Weights of a small GPT-style language model, trained from scratch on English Wikipedia: vocabulary 976.
Each number is 500 + 40 x the weight over the matrix's rms, rounded and kept within 0 to 999. Layers, rows and columns count from 0. Numbers have three digits each.

# gate: layer 2 MLP gate, 704x256, rms 0.164, rows 474-482, columns 0-255
# up: layer 2 MLP up, 704x256, rms 0.165, rows 474-481, columns 0-255
# down: layer 2 MLP down (transposed), 704x256, rms 0.151, rows 474-481, columns 0-255
gate474:500461522496505508486499520540560570562515491438564424530528557458482564500486509517465536559498440518512487487496449489492484482521438495435493506501498453497550492482519536525520529459500477500475464392447538467561442555540445514548487541488417521450478553521519536471533494518511554508451525527501516457526559433489537546510486577576460550552550497504490534483470572552534480479510489474493508502528498504517537474543536564560505422451458490541477400500478572527590560443484471502465525507428444451474477538462541554563511492456447579457512501487462436423480472505495515495580541475466544516528456387456531579466482462554513549492467422443455579484435506508526489469495467552492574488584466551498439441458499553554479510495479561462571548474485530626524469471473525
up474:513503496498457516458426541468454432525541432507515589483502552413474505482508466498563436437486482517494527482523476545500549544508474492563514550448518593522469489509547405468483528503539551480520524547503444526476506477520483479491560459472452447588417508581561472442471461553495401508488436508497548449507492531436464442509453510450455484589471468501514479563518544490410515497521444424401479567516509512523428498513494452451513472562451533402485533476534428507492545525568490559484529503542565572539531536414557475524455482431491527543513530511541540536515470454491511457497528490541459508496482470487449549546522533518516500498466520452561445527618467515427451582502587512423471538502429440462525591468492407491446439448471451542507419567559496486471504528538582
down474:535562495519441471485572532485481567444503488509442512552480445550473479545548481540536523426491499481512543510446474465455549464495535525443539518491540518487472483532482415528484502473519522468521522469528422463486526419433445474518483549433550572521533519468508522513444503464561457411448450533508499544485467467555410479525545504453434557509513500482438488481467503485511439539426473540502512583498500528467501537561517497537568490467486495507478530490500511491485412524440584520509436544467532499504462404563446479509564498580569538430431553519512546547446545465435520539497424569516491543428503507535538484487527518495515499539504489558423528470463427419513486518455516495487508529503471511407553512466498515485460507455543456519492503493496474487512512572499479
gate475:480395474497509499522502491455506520522543490458548472546507486491470516463450591608576499475524576433515521576489430482489490422484544507433460535506495517521516510511523500528511479485502593495503439501410564458430504472591534538522546558516518497467462430493526460510476576509554523489521513505504557523445493543581524517521520512419481512406508501474542483597484476463577469569491415471517484521559485330485533456511534574464526481474536558452447472441469506428435516530495492503550448493518542527459383487516483509453469473481475485497509546523497548535448529518418521451507552492508465545509444465501575497523462495545473546552536492455485517535486479448556448448470447462463495489544421503529471498474518537572545460539460555522547486446525558476486507546430532
up475:506466529466526554527481544540516465448493544538466528505502485561543526433555422545541461565491528492485452497502569434491476492440544543466500481506471548585501529471561477469548492475531465513492538524531520515486469495519465458554531478537509439429510440471490549473507527542444543532496488516487477491490513537508485459494513410514558603487506476550458479547523501526491513491445543542480460481466558513529502446571489541525484547449507491443564486521541499420554533467512429471550459551505543556449498433492522525524533575467497518514533509541572438490495453507550516503488528467514450494442492450429408512499431490504508513504524489471428561459528614552441454504555446548431484492380497557461552539528521475457496519542554513482495530475475584541517444519369474
down475:569510550531498442526531538520457530510506475502415511513515539521511447478470433475444538573512525552486442474441554460490517430426521462500542558492547552489543359571497484511530492492436481514478469507565453555395519456522474477475550499460459541517484502520416470442476570491554456551503503508473411498517478539459497507518541467565494432520507508504509502569564465519514483524508458546536518492456510524452496431565505488478470490490505522536462486455448487518492469502478513487510540497482553479476465507411445523551525469447478490496526398521453510505542491571506556458449462494522471539556518508467487471456500494523445566422451503489531489468462614423559540459559529478427505488476374499487552464502545464570422450459456508440487393473574493548468419558424406
gate476:506541501452529534497525527428532497568509502506556514538494506498451529543490520512479517521500521490457549481457522477444451420446436535563457447570558499505488560424449497448505500530509581473503534445531516517537458529551398453501474533492383463466562558405521493576473548467466460451492463522519462462565507539475479479488521466468516484524528527493482539472489480531504524481578485500508499543531520508476467524529505520496497496464502490573489477422463526541483524497514515523485532479464556522526479600522423516449475576469447462563462474527492530489489461475486500530566469501547540474504480487482538481447474468477545480496448482536506455563475442516494410497515475454502480515437520525526525543457489526513479511484508545459519526599542505535456456532556513
up476:488499537560480480507508485586452529498463417519490437454436440529467498449510516493472567458478456520564447538532494574489564503492536528437520606460504514462477458554561494565520550475572533543454515511558495417494513479494519557579451437488557485497516443523561520426521502496535520530510531461455530581452470452504547519558476493492455564484498430480457533427431542511522469472536505478483445487466465479572555440577456486484482546499497548490514511565473474444515486579478451521496470533566424451527541491503588467503489543467585480515532560511505436463455514534444514484458551534469424507506517512481445533477451447491499474468524445507518537477515547502497511444438512501560493499509449452433551522479546520520567473552513494491542491461405503494506503418484416
down476:566467492489416540537490400514514477593472475500494459546508517550480512437523531484512558498481492462506539467500494543517487449421525549465462507491574519484498549504477549473466529492548507489416481497583534464455546505492477558537574516443440473506493549445501473538520576534535500441485526461448514497522483559537541431532470500510495546555500487556516421560476451550593487470549469498501504477458507522487493484591490477512442544452519431503506479543493566423485465546491493468507462462526457533516560558500546429436475531552485446442491555494448494519525492514408491580467448447529518509482554521481522505473544530428523465480505451538528548494460518515547529496483523495433512527485453449468460474466475542512464488491535452518485516508474499524456526470533543
gate477:408473505491473500475534520434496517475431479581580508471496513477553515507569484494415563526496477493415512414552508461489501473483478513560526529570536470495533526497423562548472504510583524552474534499492641503542614479603431461480466539394477583519503542477539552539505514478500517533525541457485470487550484492468492539543469465470510585457553561448514556490442453527537443492608484528484433527543471593543537506565470485439546499541562507516429572580454475549507551463502502482431425441510496527468547457502544520545537425483470542457510467471449487501485526469566510573452595522483547535452508461427547541558475431471481531500512499477455554564468475452433466462569532522494575536508536534478478499436569531486478466466457494521554533531479533421495477473512464
up477:522527510453544475542487514562499444540506554408441451553512473546448476532481515450579489481485514581488517552481476544529513490541498498429456436430491525450458540524529487438573471445405463402566526494488355533466424553414526451438523486560517436487512455518454460473518516545475536519474526540525490518488502466491503428503505547489463463556459434496503451488571491420464540480422544471544544483399477473427448455459447440595477508487427500564495519458456489442545449483516522545573577549444467466551439495413464466547471560554534456447511510568544547531527479544483540450477482472515504435466548568516468463424565587523516515501486541544553445479523481534546485512447492483547418475515474526475537513563442494508481504531488553460405475441560507575501530509460455
down477:453496565488470474530480555462551491561549576472451489436447479567481423451467499532495512586489561551520513456507457470508549523545571512499491554529486542519528483449522515504433513519487452503531477528430432532544476570453499468494540528531527482531533482499491364512541490481438475532511543475482504434499506507455482507446461485524479448477454448471469477423474419532439567481486575516497556487435494574556500528501512520557494481541462507476505519452515485535526451512479531517570483510521428539471422513456501478487537533570529496501561559546482462496524527511428482519465485462523540483491469523569537510438429495563567558539506547531522507433517534523528513490467502501555508477488466569552585527519482502492574521449492499477390517534460550522449459522474496
gate478:487472475532580497507532544515474533473544513501560488553441502550504456453549511508529489502454489540516496536534502512475442513486507496567536500493540441486511471536509513555502456546488506487518419434457485547502557503565423485470461525531501475470517518497484494510484443398516453428523531495543475480489513540430447494472446501501521539396490502546546495437519479460572531487548491466479483526515525385507549496530581536521532450473523493513472528462489505508441530460468493419508469468512542489533525471491507442517561582562555526522515485515512505459480471537548427491553562496488523451499440450432510558513602521535542499485526537484502507500513470474459523497551471524493532483549539511516503468482561456539547501521505451575549525503471496457525499512459525
up478:525513497490434504468504472499554428506467497484462530536600437478464491495463433495443483505532515519452508490522467496452571524505519433473436527517526468480459559480485448497472516435545522518485511507506518505475499457477527498535460460463484572529476495515443511448527544576472558533511449480516523498514475434505505479573497484571484543498540471435501485475454467556444469479458474583500520494482513568552541482465462468497531510491527529468531502487501483492575461541525535525452513513482499477492500565498446567521490486482563467596469515498485548525567523446488515488450489454486512525498532467515511452499493453507533480527431476538469441424443490455454534520503485439480485434523509536486467582468438549493399450473460495427510497533470546488429498492567484
down478:489557493525493491500510517478436475524515540551390470497489564561538441482456459532469478585478499478525495526487506544509507516485492426502563518520513404516520542511431476461528549552535421547488487440473490546548493446513440540492498501532459474416436493494492525470474483531509608529521533512450535577479519435579505482461561511447507428513555481517474510460462504520525539455543498497513534460504552550463486516442628563504480460465531430397433485485510533550521506509505513546445484498507495472476506483545447545471471404519506508559499513557488518468487436463402544519461460569495504542461476488520537500481513568482440472484509510571486484494579521497510512489537481482434570413564561439462483497488521476483522412457499550592433485564485525547483478524500473
gate479:516487425443488460526405537427535469455501462469530503551557520498475478529454478503426460580488496476479543458415532511529494567530485582534512494488523534500534452462487527433540572475470494530493488466508475539500523505532462491589591467465502506465467465498479482565462486528557490472492534466479421497491482485456482474542528488523525465505485540459514574473455534472501440418420536438485473444512497479484528510466500537461455562514458511499519500549502530557493526471453539572487412497463478522419503549511507535548439434522513517427430468477509487554490448479480514507537452536422508492488505483523562611464507459454515521488581484535505435518499471534512544558506508463475509521497504459507521523446444510482541519492481375544569443517551456493545557466500564
up479:490480467472425496527427539427521500445564465462498480619434546500519414548475540464510530577506477528467497415459537420569535596545508554518566477503484460502526503447435507429491493492515434495500432561488503518487465525531484500530559456489475493482436465487494482602515547499561571512509540450511458515512537521510486473486491536580502541504552524457535600458495514552474461463480584467480509499447465440508570486482479558478527519474467443499438515498470471510514502453464550528457478499515512497419542518490521486559443496495484471472428506472504503604503457544501527531507534551418460462515509520501570556480501442439538582508541463439568464525451481508486462494506556495422491514502457483480525536444544501479473526505493422505585517554506485419504494490484509
down479:517512519508527493442441459513489460504543501507537451517534558513488423475449408509541485467436566553475482520402485550491507500550429524483552551496525482547551475488468537490503514536488458455486521467440450479511452483417440466443474495457456514506532584559489477453490524467494518519468519478469526470439509504466481500575474514446492567511544471381515551488468498510527492491543504477549538514450536523550433467499508555465454440475478457485525507518467547558518544530450589572557525467455495446512475459489500461504476481494548550495539547502493460642519487460569509521550563502456426537503553557533445490462467496571449483560504433454447548468534486446414526475580542462556463445495473462462554502548448432509497538439468470530457459533500516473494456516456524
gate480:566501499544471466481474534501551548523495479496528558481551520525519530476440543554509488542466414484412527563442581516511483556538446503485488556435549522451409457461548490527566524492463464506526534561558486522509444499544511525501479469538523496455532532511548491461490504512478476585519524454483530485549500544577524468504426523509517435454479488558569541571509510460547507514482562491530436463452437477580475480549492474467487521472476502566513519469490491525553528498510404452523474473527436475524455459513439534519469482546532493439420451478465465515448535522526517537562557513496453531498433471462481459522445538491540541564507458479546536480578457463518467547454500458553483515553517484474565451523452526539431492491469520502451505449589505541530543540530528
up480:522554488536506482554517448500624556523457501467460487499536527533495482532441410467497504531443492538503464527500587526513505467440533525511461562499527435527507402500483556492465483508534445531545512521568423530476501557527516474504504537543555474430492498404500502463486493473435520595477526490437538436535574458508513511541433485463446494483516539443559560519488467546552472495463500518546476501484501529474450592552469475515487595464513477502529462488477551506517558536466484529495496472494487422482526524507499514473504518510491518468541490517494493462494570518499512522532502472476491504492492537523448480443532530488549461464502481509574496486513452556511402618439591572520583538505528532418510559468523490481485501506493440463428496499506476543537542425510510
down480:504432534508523546505545503503606505463480468600475469537627546515489457503559451427497499570509462504510546442495546508489426515504559456474482498488517566466528504464465392485488502497588511436453513482498450508479451581455530562547503463455474556570456443515447499409524503529510493534470516461475509461479514485465506429528462506523531476514519498531478511479498506544508559497461532600487459571540450486515516435512503532534512553470496548589508507436466490536478489438509574496477502453569515510505523488465535523554563412499523523523463520472480479485552483532562506552472447473427484497464454534516601510517561491480559459490505529515578557562544572537486499534529515483590497463553401525507439564519503545551500495457475524436595533493427486493517464463523510
gate481:519480480456490483466498490523512526476541495484425571518611572520555515475527526524522558560615584542558498568517488497514481530494541479552486489483529517503523512517548479497495416512483450530456569542489467486453549488539489441524547451398491480481493466509524529478455511489486536469503425491435440481525475479502534482496449427527485527494537466516498498469531524527581478446528530470479460516560457520466498483482439508502489490507462485504420552528445452578554571540504515469535557533531404494478460490585523449517515505503591496497484442522523404467517550537485513501527526524500499521485522508526485509511481479503491499434481455541541508585545498494523504497424459516522514568534477502539563531518437527471499496490509493544475453540445470455482492494503505
up481:514580506505562468484557528545470571491432529488493543564536542397502543520507541544438521562544525523503485594444478536498506553469584541486551467506519538541490509490513467591498425465545481551446443507475465490483587529512522561525514440526520488477500497447514491441511502539554574490567510470469491491504505494484505456463468507564425480532482496505526519503581474519541451504483512477528456518498507519597499498465462530458456548469503529454406547516460444537531512491501519446458465527463418489498469504548556470456520526506471452519410420478586494491573516462487540533548505462426458508493524535491488498501411515535560473478490554479573547557527517538546486466513457511554513548527478493587574514512483562398539483488469478526510538540481502516516571490553442
down481:470477580503442539526600550498568445469460464475526475529511563504508479470529483447484481500481512569422571480511459550483542599478547581451528443456492612508493458457524504556527510501555492547487478534485526525416543472485534555501521442446484472511472469510494455449518525510489442530468556477597476509485487480555469566534534549404523429500555476432481498408561484525395515457470391528474495445480496493494483641449483465491485473500485471511535517506554533531529467501519505519598471425499516394496464480467458491503506510585605546545432475507499528526491486513543534533566507509448467485558495476465530511504521484464549453561568467444529501510544613478437549477408489547459491373426494498481535520473514447519498517508518492539526531547529455526524446514480559
gate482:490389540511511502448411513492555437523455530534418418486527488487502522503568461501501505468450496478503456536494495535497494509433485480448527423591523442541496473490490437506496519445483524474520510443477477460412467488521491466491558552507524546466515467503479550517473576418490488533441485474567514492476527505562503513512528532450474454461502553439568529553524552562547506460484474539493602497467502468502495523469496490494509479533514412521452475513461487551489441559562487458535493526506483518610549495472515532497501501448455502514513477495552499453545494512546449479485480482547452478454520493507511505462492521538532515471506483474440514496508516490485481531493398516477489473476498483497514440475497512561415505493382441466498554468492467465453509515579465